Weights of a small transformer language model.
Architecture: RMSNorm before each block, rotary positions, no biases in attention or MLP, untied embeddings, normalized queries and keys, capped logits.
Each number is 128 + 32 x the weight over its row's rms, rounded and kept within 0 to 255. Layers, rows and columns count from 0. Numbers have three digits each. The size before them is the row's rms in percent of the matrix's.

# layer 13 MLP down (transposed), 768x256, rms 0.0933, rows 718-767, columns 64-127
102:197090129099169144136183162117114108138157088165155155109184178128137168079105147080160146102116162116131130095084118074096171109100120144182107162143148213119146124124116124107112153146159053
100:097082135138137104079140144126152143091155150115113147070064144124131142103169056080142140112188045107127133109168155113138102146121133129102145098137098194114117132140215111083071157125111122
109:132072171165149180152174123080146185084146162110123138084185147090134152064087151072159120165099128126097076115112143145118104079131153116118173107162154152122068112092153142218108185134194117
093:133118106159138155167101160158138171124136116193107156138141154176085109123101163095153144146146169151088133172186138142197141129159111137127099129102103154148069119145128114147173077145168081
104:148125145140109106140151124125076199138159125141196119134117168120169107082140051098084175197132105070078158095086085123134055156117168105141126121143145176074170117169068127062086120186095097
093:108093149122140193121109115090113097113135132149110116161128106144076154108142165136154131110094091044141151112143172157121090135109121124160093126100113187162128098126176188186141148118118130
097:151148071088141084076121178131132166101094115097113151169116118149166153205168114140123117102084179096121123183184135112097121136103174133086135147165157083141116125117101146110140055154190117
103:151117135172142174130091122111189097124138099108089106078146164144078110136110131078087080126103135150145200197079188119150152073115119136199151110172091089147109116167102089137121127092149151
098:080072133135130130169068065166156109118084122108152113193119173160101116139164113164158127126137107155124141109142193176140067143123186123159155093068114084121103132115081130117116124151145143
096:090069142083150169069163117102132132138141118163139106103071172126144096089157138148177129095137069147089165149149070139129109133120140113132121085124133178106188066163091126160101136099114150
107:166157084174184117145140114117127145144112119174097160146174113103070134107099137075157141165106170119158134189126037163134135150128091162183092168165085087150165140141052157123116107171131137
093:160133080106072120183145115173111122096089066168118177104161150141108159080089078138116067105125133159161107225060138132135131151189159118132139132102107123084131106062112080191106078113152173
101:148075140183173094134137147127120127084039115125128148104137123177169049160035138137151122150103087121143138133088123135126112128228106138164169100119141124076109144158155079151133137085149122
090:117117122078163184167112121144201134142194109129159117090167134161167150143122196149125125153138133157106096105103181153173076037188098152140153137147155068132197152104071172159107155142170140
104:165178113162171121132134193131139099173199221126095111143146108109128140114180123130147123155109114131176138090128055083175095152091106168121135086122084131153145152070101146124121097096110137
106:131114129170173107110136156120107134121181199135107181074108126148128135122113133130123125121111163188109125121125177132112129125102179070175126134051136050097112127145130142152090150088118109
103:120148101135089170100159109106079113068150151080035100068167155161117140151112172151122098144176117124097138099120126160129070104129144112162105133110155097129131110077147114158133114130149126
092:096120119108097205151133139118167115133163126150118092137141138139109114124155100158108166112135136109091123062150142142151063194185188099136100172156137132099076186073160169173132115071080160
092:141134126121091172083174128128150134120095186139121139143110116140095132098158188114143147102140135135105106123114138164139118178150153144150177070118179113050178200136139102169097140145125134
103:105042097095173182162109078122154138087120107148090099185113085166113148190148099128104134156107144118119137158081051146143087126146098088135124175144158100137130159126153155076129130162105158
095:118210112114122106135177080122089127126167147118162173119080122110091117130157063087123115109119182161149163120170085103095067084075199183135117129176129125095104088124116181131076164134168135
097:172194161163176183119087126126162173152126138192145106087117155102102092131166165140063146101158139086118140080107124125147077142172152115094070081162121117158105089121099099127119128172140164
103:146137108163066117124147138116149135149023124076126111151097141143138138141091182089130118139122099112093121130131129089145108162145130116123135135119153185103109139101127142121162134152069097
094:142096116098175151080153078097150121184135163163078148111080131108092114093094145119193178101111136107115203117116161128141112130110116124113141181174125111050220175097104146075135129176081110
093:099118134103143121059104103120112169132107141127138122150142136130099066104126111137149016090093183154121182133127082138118160105096104118100124103103199113123134107107151146142096115103196111
102:123139107156154090162097109171142216191148198134127111123122063122096170122176145144150152146071127089110073162179103122211104152178133168150116151130131159131150126110106113136180116118129136
098:152141143177141106174097141149117134082164082152071109165172105124034034070119142107050119145145077125151175196116136146126138143122163149120165112129148119137114117082136146117128174151114141
108:078146127197112181184143144127107120157113163106037124098141083171153138110097136063177196143102161160146130152113135129134084142124121083142169126133152164102135140122114160150094160142146130
143:120112061153144070161140160077128147066164115114134103152123133182104098088121143132145136169138128097169111134097132112155130152101094089078113096048155115092128063185148140115119109158191171
101:102154139120083097149120124147120169141108127131129088074190090171127169053148162143139128104162167111095115154141153126100108143126085115073124143076127129090101098136133158154113140167159129
092:165184056128157149094080125176156097078127108127097144136142133126117133126094122118130102092128122150118143186081153127128128099140112144081062141165119121093110126132089108094144108167155136
111:195137087126154133108121072160179090091135150085137148152140119055097066155085096149140098172073138138116155156130114121171066135159156093102151146151087112146125126171157161196153070162129048
098:140077088129144152119163085105206101127101144193114135107105099201107150143127130099155112104075131148082093182061145128175156149097148091179097090107153128137109105103080087073112187089111168
106:132111076048135135159133099079074119064157125154102106116115182170194154125174124125116168156063107126156169130126135138179063095113129114163151126099081096180122081108105117137138150152081115
100:122150137098119191132158114129092114141117130069145125148126145148142075115140139076155161171124064118101097134106092103073106173078143144161142143160115123124134113171098114127125160153127101
100:144138146134125153180141096108125070082131154130179049107152108126136167114181175167145116130131146110207115194098144120135159106154192125170150131199134118093099164104205164117122146088163109
101:160145170167117127125093131093103144141130078104166081139132123158128113136164121152114079140082124067127086109090106116149183169112161111108088109168096126171082105136141129144112131105155156
097:147144147144130118108134144133147183144111172141115153125113163107132087132112107099146201154162081128118183107160103166140120098179110122126186143119110149158138116112161069117094132110123091
099:142111119192170124167095125158052149113077165099081120097186148118091115111140169146155098194134135073103105104161044133180135154084114098174130111119179136075039114089121143116116102200115149
095:117146140162098133118146171186102153093170112100120170139145142114159099176098180120122145139118168111156183147094131101125125096072118080095092139072132116176095106132154147107157113099145149
092:102151088152169169139149089155092188129102090128176116076116074145115104115173091101055155097080152087095159118112130119058057118152116100178129080082180146058119090166095147161107160155101127
103:183172114113092098073077089051114077162111156164059110129165148183116143149122113113103109153110164158107151111151144173079163163123148130075144147129153099113053196140184104152109107136170072
106:118123128104108100144107123125104174078133177073080099159079095095105141099158162183121145127149156124115073065113125116105129154156154162186090124151124103152144103111145133102162140065131178
104:146128126147054093150127105093142155162144128135187130108122185177114099113105127116122120106098072140101050123116134132139163092107113055099079117140159117126074067080188147120165138146139118
092:175132205141115151180158115158144074115121096106170114148158114200039095123078123113107121175105116078147086117124130126106122189176172145122100112196129143086113161157144129167135141104164126
095:155132148101142142169162052107132105148139105133125154138194135175039135153146160154132087111121127191188146087132102063114110149126099073094127115138148077163120109170129135180089151169088134
099:114107078115137124150106158208168150196116182112141091127087138051158111161123181123127062108152109092166142092128134111128133087094150145111145139076084195232145127172126118097175119141159093
106:094152168116159122116138155098142151094157107111150155158169157100153156138159104156179180152148115154075163087120118124118093099092149137126118077139191086136028115101163081081130168123096164
092:121124114175110094142138099115149126092134120109106142159174060104175111110141131126136144105139119088099072112183103158080157109121132131114185149148099118109082097088174101183142046133110162
103:112139165139139174121151106092145118082080104101153148155099181156116104165109142188118140142175100078218129157129083139146094135109108110106132141153188139137086128113092100131110121136150083
# layer 13 MLP up, 768x256, rms 0.0887, rows 719-767, columns 64-127
099:164193089127149163154098169132099176101110110127095188147139141164139177102120072134152131146098143126157104133091072100131152128134128100149117136089174110119128109124101082125157086167214135
105:074129092131123116163076115075138111133086155084128098106088096132103123070154094124128110088129102106148149078163149115108155109156150135163084121125158092161149123178145176103133130089124098
097:168157121095149040161103085096143107136156108148100130135131178141194112135146149111096058026238126191116163125102119092061124129151116101157138162159155128122148143116134171097125141163074128
095:068059107185173113120089109161141122157075133128091071147124131109098128105118162092141141051121130100131101134131166177179193146135166116125125117121094096061112116111140172184122123060126148
101:149176126178174111120144082168169129122153078113115099177193129196126077155125080103113070167171117135068140158107081136161096166121102113169117162126097101148212070175178097126147122130112135
093:119089106073160181178160106142163128195082217114111115079114162141148125101095135140172147133193128159146075103127091093065169092121097089165142088157126188106130097077134108101147156086152146
089:131131145081118149157079122160103105163072129104112131129137112088136142165134110135210054139097090137131076137194059138123069159121180101103121123077177152148153111104129132131113122135116109
096:110132127110156120138144114094109132160129086136149110087154165110118117121093174102155157088170078119167134108116065136130133168130055122140115128158164189126158098092141100150151069098155170
103:139148107165107106126101097120095187101124155171114118117133174166111101123064092099113122145142104170080100086108120120095128094125100086095169123098138158125150095111239151131112137136131124
117:188143147149133084133165145130164112127087158207085136118210099121100135122144076071144182109139154085094101155160117134114208144066113112155122141092117118098160120131087108130138122130088170
095:162146145131124142139123179131087160117115148085116152084050098122158136113115171093148109179136156021125092119190186126076111163096114136100128140192114150147167199113141093079059182085151047
096:104132104152116081153093108145126057106158168138094115129124152107130159118133160160068094148228166136141066130176135145155160153090162093101070155124110149125151087154065122156112061184127109
094:151147142145168150168067094136116114098074124233142113115080143099169123180137075160119107123137114108098100156104143092181196162119127172118159106091092134110111177085131080111088156128135156
098:121134125150179144049128061092045122163169156111123219118118059168201201196150144167058095077149126131102144111156143152134084106156187136125061177127117125133050141153118104108153127140175060
098:110107134119127122198104198174119222128152081128170107105140181153137166125141064144137127184085127109083115159107128174143140124122105222129142135199090149103101178194133110105164133141161109
103:145170190112092144101148138169144138088136131157086135167048080101136135170109087167055127105105090142111128111132110101074182153133131143137140148115114163111159136151128127168114140174113059
102:115104173167178141154114135098118084108122120111121139051088152109156120125125145198087121110135134103127164143124147137121109100066143195100122164147114116141198109120145096147138099089203127
098:114139169132056131168114125169104141127085116117095131100101090187091170140134058138153101158140082096114163143153160154095131083078098142079080164153077181106098128099185085151158121153144156
108:135138132167068113147105156091129158124157152067145118042104112104154113167151191174117143118089121083172137114141115122111146150097121132141140104112156057068174152122147104176158062209073113
094:067162155135130117159185113104156170111186117182121133170117151103128098144129133149160125152146123151126157157140144157185127187189063143103164114169112086128129143105102140131099114112078123
092:145143092081121146182153156165061110141171133117142115123129117126155167144124095165080123124098115141172144151142130111120106144095078137132174149070084196144148138119138080122139084129125156
108:118102123119150139131196153126125129153108155151111124084156108125119183168140099156146159086112076135057097105102107079166177179089172143155093158145115122115101200112077125120147135134153094
097:107127156160187113142074156125136106130131134137094106099115147176125153141090150095149143131128108166163040180134082109102121133105169141159109073105076211167098059147134089210092160126168156
095:103162120133174153087134180179112106187108095163114101129102131131122077109109136121147108220155156105017132124142122176076150111157049117141119117069111182114198133103133164092168119119107041
110:128125088120141098138069135092154118081144096068129097155069126158064117136141148162140085149116136098093162130052123178181144103103165113161150112149135138163143127114188105121116155142093169
104:107151095048207118151164079108093150191125128052104117061126123129120153104144111145145149143132060126155102072120108101093077158116068100157184152078096093133182161153169153058157174115092067
100:060113175093111159135126141118107110128179135133093094135106198168135095102179104137132115143174166152068127104125141157175073139143108186141096129090117108125128118126151134057107087192125111
100:118074062204142107135059135147101159127121083141124095178134139152127130111132148137150133105185115146168127080160171163104120129105131077147151143106157080110107086160143158106127162109166106
100:162126128140130078134139138148066146127072096155161159164112124136105122183097105161173095138114098180097115114178125090148108114143151071165170125126140142062090181127124110180113072116107169
107:083147153164135169133138122082080157206123115157098126135135179206102136092127165086082175123144132090170136092128123154137099104167143128058136129131126127162138231140151154127175152138140156
090:143155142100147145180115138096074119113117145118166139143167162209193154118155109032088166060143130082122144113141088168148179145095084102133102140165103135156124123153144096097104194119161183
098:118163060114104086135138120132080079083127103113127136075163157119148096153116116137130164060151178099089144100137123128072101123097066102170082150153133125112173084200160143167121071099087186
085:125166088136155119167106177143099145177143070059145127132065070079064193136168117138094148121162138067096118154135147111087142108156135145150132125167145158081149198121122112105112118124186125
098:155122090175129100144129142113176109171193152158126153121112100172130100140215141088119145201096170118127132165125066116094164142128124154123145101135087085135095117142170144123123103107155143
096:089163144142120123146115133157174144120144134153128118205132082114099137152140126107125064129109108093214118119095146065084146154158146166113111147128161129150091116127122133124115099134186179
096:139158170092149133134179174114082118179111134151147146102082159086093098129078109133196132083112119082112112149120176095142121191143149114160077170151100117101170176179136159110110124143112156
094:115137093126134140126144059111154127129180123156158118129153149166166110167141136130123164104122127105136154127115128114163097109088099107136123118106123106183136172146136179118137130110143117
101:107155103108082060157123189049116160137096144106149150111088180049140070114137120162119140164118094120154142084138146141089107112112186092078129145141064137093141100138112110124108079078161115
097:111139157116105077119131104146147137127070181119111122072101110100159106178150141053147077162155113137115100209133087133112137114178120167149190125089085085180128156135097151119115183135105177
102:093148101082118140157114088096146086125171151113121128136162111114101088133150160094159116129163129170067112113109131220114157125085075124111126135058142153105111118125137145128110116085187162
103:129116134065163144155181117117142135137091117177160130175113135112178117107167121164148100141132150097091090115126127115110123152215134142103155096173125152072072154156169139134118135162129132
105:076134148077146132195059118111121159122168172114169168172082145120145184162135140145216069129190099114173059134135102132137098111130161106158135168069093124139161093110087147149160140101066177
103:069130140141100108156099107138120140170165129063143052136078103112165105147095161136161151090136133082119157117091161128121118145188123116126046158122093132038186131162181160165156139129115156
104:104141118097139135120164176172166153198107165137096146123132088143107137141138130197124120105121094055142146139145110097129135113126120159161142134114075124128120143131144145135117064145151092
101:121165067107157135142108143124128149078181089122159169136190136124126139156149063164099181140099170120153084148144154125141122115125161153169083185120147140116182136024107166128175098132076165
098:093129200084157073146088118036132094123141108147125148059100127167121169168074141084140108121115120122101117178109162146095169137167133112088122139155165075111120125154208131115187148117134168
097:119154147156153130099131145084137171120125142171091095105095194113091099138146105135075133118080152134178121121115132105099189121115114132072165133173105138160208005115139118140105119157112101
099:168108147110104183165134127090128097164119138162140103132079070130088130126104086137118090130074107160084098123146144153167125177150135135121149113107069134145098122120141161093104132179164127
105:114201118145123132112149164103092168148096080128157077131136130200116097152128103134093134159061079125097133166078131089153117091155171103132080156131099089141107107121114140144105204113130198